Each number is 128 + 24 x the weight over its row's rms, rounded and kept within 0 to 255. Layers, rows and columns count from 0. Numbers have three digits each. The size before them is the row's rms in percent of the matrix's.

# gate: layer 3 MLP gate, 320x128, rms 0.0606, rows 52-86, columns 0-127
# up: layer 3 MLP up, 320x128, rms 0.0587, rows 52-86, columns 0-127
# down: layer 3 MLP down (transposed), 320x128, rms 0.0515, rows 52-86, columns 0-127
gate52 093:135123084103133150133071140112149153154154102130132140101108114067112119160103118122134120111121139066121139100129107141158146105178128134186118168136120153153070114144133091120117101132130113097123150130138104114134134145126142146141068140064139139129111140126107112123163113133143140183188165142112153143100144136126117125123124120150163140173160145156139121104136149110141120146148
up52 088:142151144119150120126146097164137115111079128139125091155142155186154150090108133164129104165131131193091115166158139085113104114086134113099109107128101097117146123124092194108109118106140102142154107125089111128121141098135103112150142138168094152119138110121131125159108120101101134115105098112168103154153124117139119129096116114118096140083085125124120111130137087115147137118096
down52 089:120172110145112085104146135142116135118101123105107092106153166164132142104104155180065100106087158129078101144134128132097104096123136073148098138159167146124097099120152141132140093131134123118161115104110086180151123116140130134097115108134110144096141138101112097107129108125106142115127109178128085142106101134149106160148149103145131141117124152122134117104127145118126155111072
gate53 105:100117158154109094130090115109125096117113094102135136133130120127114099110112120150133130125118150155122126124179060140132140106091143099078156119136126110135073165149137147158120111099135106123128102115114136147093142118173146180134116180107081112087173158127088138124128137170101172121140120126164095153133093093098124130132144137106133141154092131126141147126109158126111107167108
up53 104:152136146150103107096109169102140145107141088088143139158144113135117124105114100154137158160101111164146112123149116130128128113107130115130123148144114173170108142141157145116117098117132119066135136099155078092130141165131120160117149158116110136117167188124141149099112137147096165107141117163188137110156127105123129081141151145088129146173143152125145105144109143102074110152134
down53 104:138160143145090126138186137110097100163121167159140119142091124088098143115131120116118221131103163148122136131167124100151114101147127127139120076142126133106112151130134112143177124126138128148133123142143219124147119152151171142126133184088105151137120134108149116178130147117118102104141152152094125117092140108125121140120123130139105095096108131128127140108149121115127116119142
gate54 101:122166111091071085100154136153139162148148163110155109082132120145132120115132140130152115123154132106142139150110144141113142145133079122119174118125101094150135111155150128126155140095116120098117135119134132070135148060137151153124164145116164124085101149107136105102137141134095138147144147130104074101100133122142099110090093130121096099121125108159099165173146109170138116133149
up54 103:155118141123127115120133139145110120120145150141137095178156157137165112143125118144140115120116085140129103129128115136120086118128121162155075130115098143142147156183096122148132098141105207098094074120127118140152142126113155137128097118151147158146140124134068151179154130148112146111103104161171099106093152156121127139135170109097110130116139130074128144123105126074118133138117
down54 105:167165086125109131120139137148156152146156123156118159083134144114135105119130156121106146127104131142138128135151136113150136138135081097178219121145162111081135105130137102163164135151131097083105132111146125134111118144108122125137128181163088145090115123126142113100080131124150114130138095100118157162104141087138120138124110084171108115158110096145128127153147108116125126101100
gate55 093:051157127164143142091116134093152119181171116141139132107124108148184102176110153108090145104137106136158145117135104130135152135115119123127151081169107139150096051100149129115108141147112157128143087139130152111130112089119143137145121142126125165156181133095129127128128097130145189145128139123149129147126128096149070111099112132143125122113117104132129149113120125130119134117135
up55 101:074139105142113147107133114065136151165133153157123163094092068116149108132128164085119155113150096125158147158112124149151179123107122108139160071132105157169121099087140108145102152126132153135130097167158156129149138107151110093149130115159144150176103127123151126132138116101108178086125156124146121122105150130133098144121141122147105108136106118131160140120105121110120122094126
down55 107:176105140145088125129129120137121109109115126167129131122125165106116119126135058125140175114149137109125132156120140090130101135135148139120145103090143141084150229127146171157115162173137132077109141115119141130136118143148145112143096107127164114093087107162144146140121181107112111101091142158121125131117133152094166132110154117128095127128098114125117115148132129145138168118113
gate56 102:135135110111121169117130168105114127129159136103141107122110106122140172135188108150137129126171113134120089153127146107112108169123152154176103113125059157126152113106166124123123128154149128116123134134134108094175134154108140152126151160125114120145160167157157174084153073100150100114117147126086193155116121138117162137130141122144119122105121124147141144168086135129157136133134
up56 110:171109091132148077106094089130142129168135119169091109142125157100152117116099108106123125122096155129128143130095109141168160115101101117114114125156127136123134146116109120128114103096083165143105117118101117126109162079140111104140114153142118148135114067133124078142160130157107099132118152146118107133141100163125106073136133139095149167127163132109103123117175120113083152124178
down56 104:186121132161123133089156132104076096179114120125149107101133093105141115130150141158117158117158146087114108138161178105124115104149140160167131125126109105092090142108109129094149107111121117135103166104135139104155118151164134182132087131127103117113118147142170157101118090132171109125147121165114134103105144126110143141122153107145142121090113122129104091133105150120147181120167
gate57 104:173152128139130135123123142153117179123155097134148074104110122131144123143117143123147144128123165110106116132119124103107117096124139123127195159148157150097142108118129140138126097094116124136115108167105121167142126127089146140142091114108126164173116131112126165123139144166115092152121108173154068062117128126149090104152112129121091182142138174146147115113153136095140101160132
up57 102:102147094135128134149095117120089156102145151114118113093105078122139126143112135116143174129136171102117137112154125173108151098124139082152121164144142145120170106125148137162110134091118138150089073163123094162168180147090157164106136117122126132158090119106072174126124134147099125131132098142164126131137153112140121097142120143116087129130120158150154107106120140129119157161143
down57 094:155126151126168148093093170129132137136128127129116132109135086118102119136170103068124119156129127171105105156092105151144119136105111118134130111107081139118071178130150138154096165129152140154142112156155150165141127098093133138162114163107158125093137092138112114126102156139126130162107110130155138153140116156098095152101096116105092116121156097129159122162127088173108148128105
gate58 106:103148138092108100117120101126134105141079120130105135144136144108132114128138152091178151119142144128093099131119082152135147156118155122075117136168132118131112111108141124146121148148134099126111136096135163109138096126091137082103115091091129116136125105134142153146173110175200162156119141094112081160108140140134147130190106143134135154129120170132151122149112092135135151162093
up58 113:130174094141113160131168150139128130132124148135131155107168079130133129141156093168103111154135137125153097148157157096167111130123097151146112129081073118102129155149138150177117061146106159143129133128149131140115138125121104158152114152151105176155113142140118124136113132069107129104137123116122147111135125115127134104106195133093148185103135126155132128147132157140160135153098
down58 097:123135156142172128135138132134163176114131147139148133148097091124142161116128104196082067120129129144146152134173137134177072094138153112142148130131126114124125130145132150081157116147130137111124154135123037138106137121122127118120095181149117130116142131127122136138136143090117108126153133140123125123150127157094140115138129147150155103132137134093134095133149150175141156143192
gate59 109:155134115112121111110152132111139143130158109111088094138123117126152166149108120092129123156105119151107105104121149162205139090166136147101120109132152176117107119111141137095133125139140118150152149107134104096137136161177142129155132127136157136135124141123139113097157132147103100159125113118090149140145097129167136092178119110140111147179154187095155115091131085109104111109178
up59 107:068134129141101151099117116096131121120128145121179140111130162146152101072150130141127130125136131124122121128091094103073170171121111100156123137107083110151155116149106135132079123116127194146142128119113140116115096123101112120159124141099109138083145121172112164110104099135169136105128147151135102112114191119097140161143154109119147126115122103136123089149116156147172116151126
down59 103:127113130137109139144155135124122114161139114110191136095132149116121097116130167154102154107121126130152138140134117116081164171114111145155140099118129102125152096104110124109115157091085134128144143073127182143163096164122125147139100147109107153126198121155111119119119102074115166106135119136153068124117130097124081117101143120137137075114139103108109121122124143135165086122131
gate60 097:145149126102145099098129161150153142129125140119123114090141112150133120112113128143129098118110126095147126123083135130129080136152117123124115109142129060115120141142118133142090093119153141127151138080095185057113170139170152139138093135078129158135159123110162124074111120111151134115112132133096114103100138131082128122114080111093132102123178135123135085103134103140173118110119
up60 097:087133108164118153164111115133108098139145092122120110162133136130145163186121150134104119129125113149106153112194115146133144117117120155109145140104138176153119093130104129098166117134089124120099127154145091200142108122129070112113157128144145109122117132105088116170109117148093120155161133129127133094142134115190115139111152102125130158124086124128100180148127143109110126149104
down60 097:118139112125154131146130118103138171155132139111111101142131132151118141182110125162124061114119121085121152114123132157070113133109119168120109121138142111124112083087118129126117084094139149114085172145129125114100121144113125127144112126133156123132150116104130128143140064107163122158113152151134098147112163078136129136104134124094151098103159194112192134124169112127141113120097
gate61 091:170134188104135115080146140173160129144157097144112162106127150138087151146112123130117136180135158139158086119113127125139133106121177139065116111119137085132151133113157119129158104087122144170127111134105127148106123143146148118175101079155159124116165112137099142129117150159114143140141146091118134078106118108162105108144096149142140128117133157155144131126158100109116149119160
up61 096:061135143164129136113108107112102124137121155119106146128134135105121138105109074128146156125103118139190128156146146136147142165132107113158115135165110126087140086120111164133066150132167102124129137127107127117151124120128140132109135103158110097167125127158129110179172130125158134104080124143173145125148162156130147083080112133136138166095108107104145147094109134116083149135112
down61 093:094133118150137131124111134111150186187112148115121165107112141094115116122116149174100122150147128116130145135146116092204099111140107124105128133173159168124118058102146106113117162124157128158135149142116122096142135170130121127110119105138128126122105085131126103115127116130159150138072080132137105118120148126100132121068150106115134127115138083113164168128090131102117130105128
gate62 101:121122141142144112111120119110109153144136125124133089128118138132151129146141089145152101169133102118121147157096142155136163085116197100116120141136143153147113134140099085089137159111141114121121131133134118113093146160105198086108120129144107096183130106117160097171141117111113097161102127132048150137105097122127105136133113143087153100139126150149108140139155099083145140122145
up62 096:135112081136098131158156152172111077157136107149163158094156156119109135153108078093146126122120128091156124127156154150108167133076144163103135153185119097108116132129123096106109105161140153109094151152102155118141126093087123123115108102120141134146144170123094124120108136144158142135111094149145135113119125140105128123167164086134138166107111139116097157152128095137097133153148
down62 097:199122124104098154151133101128138066105166114177126118084138126115109108127109115086132141113149115125156152119139142136126147135140087121095177139167105129104076106118090149144124102139121153133167159161141136106148095076148137117130119112148109156098113121150114169111128149108131168117104079143173125141144149104127127136111133156158127149123114106105122141111080113142111125167116
gate63 095:119115144118120125150158151191158131131111146153155123126126135153107108110124119156158135156081127096117100133135144166108120111130118093128182146103122100118104148122113156139121105129133044127142175099138113154135137150143126162112114110130143120123128143151112131102142103190145118154137113126114079117128086125087133118143133116144126164153136140108128100082168086132174091080152
up63 099:083126144130127108121103105108091058156104102151074128102130169053159167119122142087118103119143117122144102141126136126182125177149112114123126076129119146124125107092132149110136146134156143140095137123153161119093139131117094092171116142124166136147159152100164151151117117124121137126154099160153159113120128131137117123137154127159128150122131122129107154150095182130100126125124
down63 094:087141138115116140124109153105133126147184115132119148128147112150076136154151155161100129130092096130133141149129131131105156141126119106151106147142174152159155034086096108092103106109139138173129174144115148126156149104089105129109175109114129143108132130104100124144136110150131152134125128093142130132133131088160089169141085128108147134125127159113141134154107118091121142169113
gate64 095:144099150151166108106155117106120105126177061098110145159166156133151134174149141143113114129083116125165109102124078153129126120138134125112146109137113170163101142133123122094140123085116145112131152141128086151131135127138150137124172102134100147168124105142140151124151152140188108165099120136127116094089109118116142130120137148104126164134125162063123129141119173098143108098147
up64 096:142123148149133154071102138123106141127120118123124109144139121142106117129153107118108129143120136120149133085137056126160156141119122114103114141139087112102130160113108108122146112101144180134076151154132121118127173161144125203133147083153120142138106127173150149111128148110114167120118105103089115124128105156167117132145149139115167136164101156119068088114109168099123139110151
down64 098:091159121143118130122123134157125151153147160177120135145126142123089116124107079097122137166171152119128177065108162142168157138111127109139143110164128112087156164109084140136123103152142168185110121105150175150135137144135090160158139090120124127103101106131107124120113139121111144107111117133121102123136120146177119141105139146140135129177116105181160087115127157129137138137123
gate65 092:100164137173199147096102135084104153166152142136115093128114097135115146120100146135102107123132136118088108103067136172132097133142135129154093161142148113113129145138106137133111133139148089102120098116116166107124123125163129169134132132090135125165117112155127104121157126138121152081098108143136111102134148150175110072166109100108149104149149113128136129144148108155110152116084
up65 095:136101130118081175128143130133151102146115144134123121126123133111136149141117111133112114154118106142182147125154136146121149117120111129099153140124067113136144128154157114163126086140134171109121106148112098118147181091122129097092116153103103159125096124135121109059078096112121146142139141117105117129112138122100139198111107121113116142133075160115091150084068111121122119121165
down65 097:124115134155100136087156091112143140144119147127084137109183144103143135140152104144110156122111136116137170123118142151106119086100156122076108093078125127081088081137120124146114082156131120122111116132115124137166141151144142143120151138119121118101131119147128126133118072140122134115170123168120099099106109084119111093104164141160186131147114158119099172087097154132132119109107
gate66 091:142101117088136107106114066106123120140177109118134131178132114129172102120120141112156104151107129121111137129126134154102119136099096163157067155138097162121142111177085133150119137111106107116126151161131099098124128112045155133129154130105121116161164089133143129176125114159152183124111110111142154145122131093123147141134154132091117151140117139163102147140109125101137130125147
up66 095:091125136127084145135112163136173143139095170121126135131141129145091158130112117135107138139119131183137109135118174102144138104147117129144101132086140135135125136117137103119113146169197139180155119128132130114139097134144130100144119094157153147090096085174077115102155080097121142168133133139143123143145141174132173126135117156158119142097147109123127126123185114165136109102148
down66 095:111146160168123147161120131121186139093106181082113126163116131143128105168108146173126074094176143127103113137159136151156134132135176106129107108144122146138124105095126149112130151100114128099143122129129096120116119132143103152150106136108145150142171139142088134135150101125079110103154118167113112160127165178091171092129112132085127157128160126139145126093121155110119145118126
gate67 084:142153140108151129118123106163170132145111101072142137141172164123140147140115121129154100116165134137111142170113115143153141098154133154138134136184115180138146132067083131117140112142093104095159110114163103120111163161156095106139120116140103136129127121106157151072119150142080126140141120076126125124150152146146135120112143093097125144109169128115114158119189144116141119144106
up67 090:125104149144101155163112157121090134107135130186113111117100133114128133134130146120098177108091121122150152114110134098110104161096129115088121116118094107121141126147155138133115149087139156197096165136098152133179073094119146135111083092111174141107145149131106098175142105127143143084118154158134136121118133125139120114149119161155143117127114131165154089113075125128108127124134
down67 083:135092127124091153152100178106129124161106119057133120146084114147139152128106151158098061140141128146148150104167100075123117083120102137139140145164100116139125095163139067135125143124110115124132101088115120149141091165113135186144104126103085114121148124126120147134120124156133118130124156125150126174120133127130104074107110135152093138106140131111137131108111116113128125167132
gate68 097:118069095131143138131122153130138142130124111117080135099147133183100172093137141149112132110148141108151130182156123121137133090148152123168123132154119148149128102086155127151143163162113164143157125129151136136132136070179134137130115107144120147075113122146108113109166115118107117141123154157110161089139156155094112099132132154095126125097146129174128123098154167122092178125116
up68 096:082129110125138157114117142117142125126202150129149154132123111137102122122164135134073138131124101125148115145134139094123132166103126153174152114166111116107148117119103147128156184141168148135144130084145134134120124161103109134114109124128129188123151147140123118159148110112148183127145135124145146165080103165161154114091174143132107156172132107114125109131076178115118121112146
down68 100:148117130171098133142101129123137078115161132114149117120121146090095114116132093095103115070117130103154158136108117068105123143136129147144112155119135109171126197144137126119113168137087133181131077107154150085143132104168119166194106133126149139116129104131132105111133131138126139131158127150146131167132115107101119125168123108128115117145150116119122143195120117122140109137163
gate69 098:125103114158132168074077089141122168119125164135126121135110162153147149129148094145078093125105136110160138136104140120105140147127120097115125139109107087164149129126128070127102126149126180151082114156134107139128121106146113150106153109125134144153099155145084119110130133098131145122105123094127167152129172150088144138138156078132123175115113152148078170147117152140117127109122
up69 101:102127149164136138120106100116131112106155097121074130182117125125157121109123126106133146162122115132167139156112149124115140157118119152117109139092155122171185098114149122113130162161165106173136130117118126168115148100117134096147132078175111169161119083096112164151150117161142140116136121148135120154174157118143174105136107144117132178110128121082114107134127165130152128107093
down69 100:159126123119109156124136115160129117107096145129130089116151153107155125130099090120080086122137118125127107171101109136106141148164123130097148133154150149100137148120132094186128135115128119135109136105169155133108141049180136130121114119131127103173117175102150080153113135152088097135153128133105172131126133173086109138166147136167115114157084141127120124150124157112150119147131
gate70 100:153102106118118102122097152128142105114125083100082123154143164121137124107104130160125079130105089190114122089139131136148142126150109137097087119079101109137135155126124124086110114107144162123123153129124118109156133135159137114156110156086152077113149122114127096122106150165132103165165135128166122125081107079088145123146093077133131106131120132107116108111077135141139103136113
up70 102:113132128133140132125148106200135151156129096136113133115124109127123138162147178130130148140152144107087120114138118141128157102160187174154153145190156114138145095092146106134151114100109126112110095177124143143141135165127098121116095109161125128141141170136082126139117116128123076145111144135109153143185127119169085160131115128119108147157149119109116124132186141097134149139155
down70 100:106124100138128136125111113133136153125154114067108124160121115102160134137135128214136039120135110135104115103118128185113165074149132115155123143151157123157143090122117122112147094116109147115130120131141074120122147112129117144136117089151083115138158154088113147125103124168114083121106155153132134110126144103135140162160124135118132148134132172113124095123113124145171111138130
gate71 096:106147148148153127092085144188132187111138130115126098162113093131094150136131111177119120173092135122096151088134093131099094096144158117113111142143145118150110132159121141111126140135169152141110139136051111105155133129109151095107153122129130110115100138138068143138147137142157133110140106184123120129148149104146114130124130106089161112120109148123125118168125120079126094146126
up71 089:108134130137151105088093151151099179095127111144090129113098109124085167147174100153136129171109112110096177123121102104124135128113156117107129171135174120161129134173141145118136146134167155169111128161089099120142135138129176123098162107147123137114097166164082127124123152146164134083129132168122118107150154105118114140129134123074154144126132151122161126146117127136108095134116
down71 096:132144148154129129124145159135118104062104107162141149132119102141132126110171131091146163126142158154121128139115102129141121156128129117149142079128156157144105148152113183147145150113129151138086141139128181140112108128122161117149155089115147153078078145137149147116167166101137154120096119153130141082160108144100127145116083171128133130133112110093137166110147113162104165114167
gate72 101:104137143168101123113140094106115128113135115123126123104156118137150177120128100121122121137109137113144154129150128122144140126118146160070108137148130142113101122108095145109118115121097164161099167147102141148151155123128093122133150167147114091096084095090156106104110141124162151122197109179119097175151116082152102137103132095079118128099182135120114160170145135141128146122120
up72 108:134105149119134065153126119133133123126077144134117139142147171073169131162100132117115141082166115138122122092119183143124139145143116128155168137141084108129121156151161102099127138182136159126106129100132135066089069117121138163138127119126156178089152119146116131146142140142140125132131103108147158098111120135099128139117101137160109107131096099153176113115134105129114129111106
down72 103:117157125094128127111158143151196115139108124107150115170143128095159109120113127174115127128097119124102145119135139136147061141107091086206107135144099141152103126116130142144127155152156118133162108120123091147079117162176116158124126097097116116143120097109128137133134105135115113104150128167128137103134123174074113121184122158116134142123115148111162112135160125129119164126146
gate73 101:169128157159097175138113152169159122157094104130104119175074127156108124162096111092130128125118144149117136151136139078139176133132118162110123138116144094164146146095128116115170151125158089166171098137134171119123170128127080128108098146086130127148123116125116167147138111115111133113161114090128123118132145145093162136132133121168157136157127131126107141127180098114131094133132
up73 105:112107088157128102105103094079130154116153129102120171068135139084144110110169140130148116147110085102164128109088134133103107127115113106174105137106097139133090094144135151202127125112149141101123120163132105163145105088142169124130165115146130130139145173128118137126113120113147116124099181117134115114117124127133111155121139141103085134105148137135122132160078114120098156145100
down73 095:120135155151115128130137144099131162135122149120101129156119108109153128126083114184101050114094088145141098138151119126171129125118118124108105104137139139135103063121114087127120137126102100146165149115125086127117124132113115141102165133117110124145157134139152122158149092122121133173147121125115119128173088168150116100119120122156200105112143093138129168130166160156152105142157
gate74 107:123142176144108148148079178100125149119125097138148112129133154151117095154119132151138131132162143125107148105145134126152127108152154097104097099108172131141112170139155130105136098150185098134141147087135149113132085129108116101147138113145184101109143131085141139108100132132116162166146108139165115211141109136139106130151092100122168109097117109102101119138116151109107135117115
up74 104:125106123111114100077136114102183140100119091127155097103134150102147119146133105124156126160153144125148110129136089137088109138111081139140184105114107143109145105117150126163145204127104126085131139176142138130109180090083139118113125150103102141164111089158149154158120096153108134170101130137109121149133113142130133132137121137152086134154138163146161117143120086123118133125127
down74 107:124115094108143135141115137063106114128125140110145176138134113130166119139117167151106160136076091093110148113108166128134132124145143111134110134123130090137087101158115125129087111125121132124114110110111098100126103104190101172213114134116118117141157096136135097123139147106109132067118129095137126122132136107124153125128115085102130084116096101102119162115147128077120128114145
gate75 097:122109160120156150160121107163150149116149116086141134119156145146132143187123080129141115124096134145195150154105126127116112114093126113091113141105127143130109134106118145124119175115138125106120087134131153164173113127104149099148098121131125123085129090119083124101089142164173140134130133174126114096121117109128145165106121172122119124090164085139150115167139114119154186116111
up75 093:113153143147130139159107125118125183089131148097106142129125168123137148145119133119101131118141134136105174142111111107126138120116119110100107131092159072146122148139148150124114115175170093129134099124111112121113110158122147122130145138134103100100118102135141096153153098142073149119108150111150175113133076102139191162146148151151133100107085108130121102084091108135188121114165
down75 100:115137145097115133104131163142135162172112115124156163135130063086164095116136078097130109156099110128120120127157148112147107182145147126155119142080164140118144187103131121127153116138173145162133106123128132141139116129111099075130123125095121133145103140111144133101143134098136114146081145165102112118117119194091101150109150131083169123142150124110140129126152131119130166115117
gate76 095:117127123145099150167113134095157114138145115153167100096136160118117120119108144160076151125128094056128146114083111126157118174135105104157133104155139097144124080143163125108118117130155116151154159110091137120158136111116151121131167122122136146111123143091151130140100102109102129165087077121129139140130155124144105074112118095161109101126103110140101121078110099098115145111154
up76 094:099132106116098115168117127105124077143147117183148110088110167111108092121122133150132158116123082061117130150083135136128139184121121124172122082163154134153118116146152131135109130132146131139160152139130161134178125146116125101148171151127192135134156128120146133162121143113108098141080095106137146122151131161139138126102133151175110105117092119158136094110131126104120123118150
down76 100:113165161109137113148142097128108138119102161184152155158137116113093109119118132120126131158116122148100085165097149129128146138111145127164131135110184155119178131121120161130152134101133130135150163148115164139144125125117109116157107188118126107132102106142130145152112140134145079122075153071107167149173131135107150142131154198151093130118115119138096140144153111106144137164112
gate77 097:101095126119150108141116138135148116119105093091120066101116117163134147168145116123130156088136148162118102156139144151122126119103156079125169134073132126125093130113135132134118137120153138144105096083116115098125121162151126143126117148056127172110122078119143114095136080100135178098126096095161103125134110137160101137143133152127126098165114116162111129129139122100158114134090
up77 101:132177111128121161106152151129140155154159159105169158131144143121117115133078140130094090174117108080154173108134129089135102165159119158101093145137123117123123107136109140088140089125114094148113149134089126139110143102155124133121136088171134086126119152093137133133127143153130067163132128180115127132131155116092103143106127092124149117128117124104126084112113131136103095109176
down77 103:132143145129120112161091177109147121128111093105129110136106097151138165112127081109112096119157154069138107158188144176168105128156148148114135124123108117073116160112141114110128126122146120154121114065086122139126123152124138118106098139090112153101128143105162133108122117136166152121132119098133088116131127137152117152076115123116158113132137098143127134108144115131213142128115
gate78 096:134176149177148131112125150119141150152110165125137102148161141116170137126120118136122115109139127145149149139134130126096121140125127140128137146154119155131128151152124184116102157183125139101101155133110099116137122150093095108142146070115145132136153100096148139146118144105139137145091087167134154138104151116105121195120111113135174138129119143107145169063188149105085126130088
up78 098:115057142113134095127140132142127148119124073129139161128119157147100078158115159116121153162126136103116107077129120116140118143112121141169133097115137131135107107120120091096159137097142109136183119121143154153119101104138162165119154190117122135113124163125106111102091098141146122111168150130137121164139086144152144086112138157150079136129137145152103119123103123152156136074155
down78 095:113126108104118145140124186131093149119127102113098142138127119152110122128143181139120138127098131082147112157168131152138149119131109113102172110167135113093159065114112143100122097105123114133104149127129113099136120117123133137094138143116139141114156122125125101118138067150167145109171135138135103150112116142129080092130104048113088155104167119142112105143139115124171131162175
gate79 088:140137091123117153126146151075170120132120149161128083141131111148143123124083131081160126134122162132107155135119151152144152146148133074121127150146117132128116124151139116164068145160114124162126148122125119147106152151154157165103126127102140103112088140170130115174121175120143120105097126137116122092122129187144131117121129082093161128152147140133133123161098150130077151144188
up79 093:152124139129163161126126124124156139142183028132129136138127136128166079152142136113127096120119079137129126100125137150096139128149144135092153104174138093137119126170133108118111157092112109133125138147148121142104143154127141130117094144117137122103089162127149170145164155150134107102129107122088104173096121094137147151135098118157131098163114106109121189137130104109114112116154
down79 096:135097112132113128117128140085086150103100185157115097164113092126098152171083107095149167158136146126149115155137133095133156130121111126156075163115156165144090132152112130145080159166146169155153103123115133090156129103146135151104134111132141128129143102114105093116122131102115176119118111146148122116107145181125126102154128132108127113110139139159175098156116135114125099151105
gate80 099:139141103128142151094186101144139114137158157127129081109141116115109170116117172156058131076123097107153119120137112080113106123103133180114102154128081138134108132122106110122157124164108101120126128120141095116117144147153118172129070123150166148133150108127162165111115125116130142165145104124131113126145103122104114144151124137171179176128135112103158159135132108132131106107111
up80 096:139130130134123111138106153097162119167114066104142177147120137123199102168130125119132131160099133126107151136144111152141123107132134137147151146121174116131154120142104122098112105070165128105133148084128133175100132107095169083125127145130097123124135171123159150120129119141090133100107132182123095123089103121151140123113115106125104138156132132093116103091109173123128101129171
down80 100:143119116151122113130079139123164104143093086149134108152135152130126083145092146097146159125153126119103117142162106112109136098117145139094137128105113120112145118122133133053151115121116103091087174104101138148105118127100124102080096150104116123075115178146151131110128125110110111150092116148069087160096103122146149136141120141126173159139129151109153164122117150117124100119158
gate81 095:079126125110109103151124115153117130125127125145091050100145181129137069148119126138118125128063128140139156102125098097109156084154110108125131128120140141182152119084147123090128111138096094139101176150111121137141140153100122158152129142124135166148142111125121150133097119107102122132137176124140130079112135097186121124126105100108120153131127135123091126117120100139151129082113
up81 097:127113128143148148136132131123122121193155126125131148126106124144130120123124175098114111106139099117073111157125141156123124145121120120124094158132166139082122106145090139179140141137168127155137123143132141149125132115182111120109107109142139062092145151129138095102179130146101074146176082157120132133125094129150129149122076165162120080131155105128115143114112139111086104108113
down81 096:116134138131114152129140140133090140151130151079117131093139175118156076169095132111116094135136103152130128096175140123157096077139145145154161104142132095104124149125111127107142104124120078161104153128096098143168089168134099126148121150088090172116101133103127177106128170139118147152128099137112141105100117115145108163138104176144136110103121154140133149115158112119135152164120
gate82 103:082131104118096140114110151131115140124144160123103094126121142137134112160127121103106129155116098170134169142077149146129135144131080131134131119102088120108116122130137158134139101146086128164120122136114106140135133124128145108089123032141147112143119091163123178157134125136107059133143128138115144132100116119133124119147150134066128134152169104158159139120156107129139137181084
up82 101:117104100154143118121120124127102079115115122107104111181141129131124098124137119148163109106147160104148152097140124085113115123153119103153170164162126188116117110130168108171128146103109123103124139129145114142135185123118112171105131119115085124130110082131113115141132123089079145132095158111117155155118142144129120124113108108124146168140070106114080161141108135154172160100099
down82 098:107106169167113137120109129155098116117104114110119119123180175129112135137132138205114075109127117147104095130140151134144116143159126100103117173147125162151149102131142121118144137106130113106103158110115127120089155138117099135132138125112113081138113144079128129144146111142132151120086140151141149131105142149149181148120105104141101178145072114118088061116155108152132155113126
gate83 094:164117134181126182099135156114105133118154135141113130095148146159142134119116169110104126117087131158146118115128121138132132141182113129156109136137089178087143126105104115141129141160127160164141123127093105086172151123138117137162169131126151168126140083136079130179141133114125105117090112131113146102126182130146159159123113163113163162123082116108136124147115120126115154100091
up83 088:108102112134136158157107157114101116144164116155094111144116155146112151112138154093109109126154156184137151145157131110171156165153104132164129165133138159160108136114166149149152091125119142140100156143101081104189127117142143087127144123098142141078089165128106119122124141137133132120128106122108106078103136130075081151130113096115129140128099114124099125140136136126126170100095
down83 092:152136136122103125121131153126135103109123110143135115130148095118172130110183135088142136148114152112147136152139120097153166162155129149115143107159126153148118152096145078121116091139155123132111121105156156140117109135141131124130121166065135072142100175178157168124153152163125100105144115133091106099116106165107142154119094078133100118161108136125066150154119129122132128168143
gate84 100:131074136131150099119122128117134125150152101150154092144144168146153115126130150151111157170112099125144127074135101057133165123134153111156128112115159147101118113108090113091098130142097111140112129141135146104125114167096146138135137133121180149164163133095149144132125152138139110152156120140152147160078079137108161115108137096173129103164163119182106151116103139151137116128137
up84 103:144130108116130112119101123136113144119112152124146103154108131135107137075144130096131129138165123135143166106126127146159150130153195144097098160073141175094130162091109076079155149122121144100172104127107101136133116111143187116151171145146125116096094086099121116125106120110128103124164117091144114091101153146127104134166102142118148111121103082134123122123094108134147137142117
down84 102:175128152161131134149117137130120112114131136090177153119114138140120129098144129151121000126160149146128152118146130160110076123119127139116101165090145094129129151145144105118139153115082116128121107117119116122152152159113137112136133120159176131116100143119124117129128130131101110140141112156132142145105164147057119096127108161121159129073114123121155142125123119120102122136118
gate85 103:153107133137137148116119135150118124135130105132135127153131140098090145086089144122100129106104119087134090119083171103165142123117152173154158126108153102107097125123131136129141052163083133106174131114108125118111124159141126128150084142136111153098118166123114131173170143126104133137159139164108138103149117106079141136131150097151162134143095124094135159136107108162113128100075
up85 106:107179106130139101168141132085138101134127142125162114117089124125119121150152104089136132131197133150111123120174141144144092120138081149145080122112115125101130099114124118199099166145154113134114128121143193114159124148112158088140127126123186120132110129103165106113087122124132146135124107130161129168108122103097103143132129128113106088125107140149134118133128148162115160156088
down85 104:107177113110137145117131152187139116099121150130157135119130111136182146140094118125101091135144142153109164110173113143148148121097076079155128115153083138133137144121161152175107138133110107110100123106134132122127162119109135138076194092110156136144124133108164147146104112118134132122128100140147123120105131157156127128125119154135117146117152193150132106143115152092140088111179
gate86 097:130133125114132141151114121154105118111111158109118148136116170118132139091148102162083139068116122175148146136148136114090112109136098129090131156136121070096138149110146118131119111140139126102126082121142168181141128157167089109090159143135137170143108081105087123147179144172100132122103119153145131095148116116139130149109156133140153156123129092161155139107135120140107124182107
up86 096:136122142117140115130144053162131086168086114128132119120160136106148098146134122142146092112098109160137115129106130131108093171085130158135096128124112095150132154141122135109103147152103133135114101133131115110159118121159122149115056145112127113151143132143154104176096138138108131090084170084134122115084099133132132112139146122163077134144148138112109154125161113095144147183144
down86 100:133130128144086143153113145124125108128109121140168136148127148116159162145152129091085056156125150185086105101102160121162162162134102160111118100104119132126163156087160155114132129115108127085095174127147098095135159139132187089134126114110100125126119136150153154117102133114114119103135110150121116124126074164095131157091147097149134132124123120128150146127131149103130135163137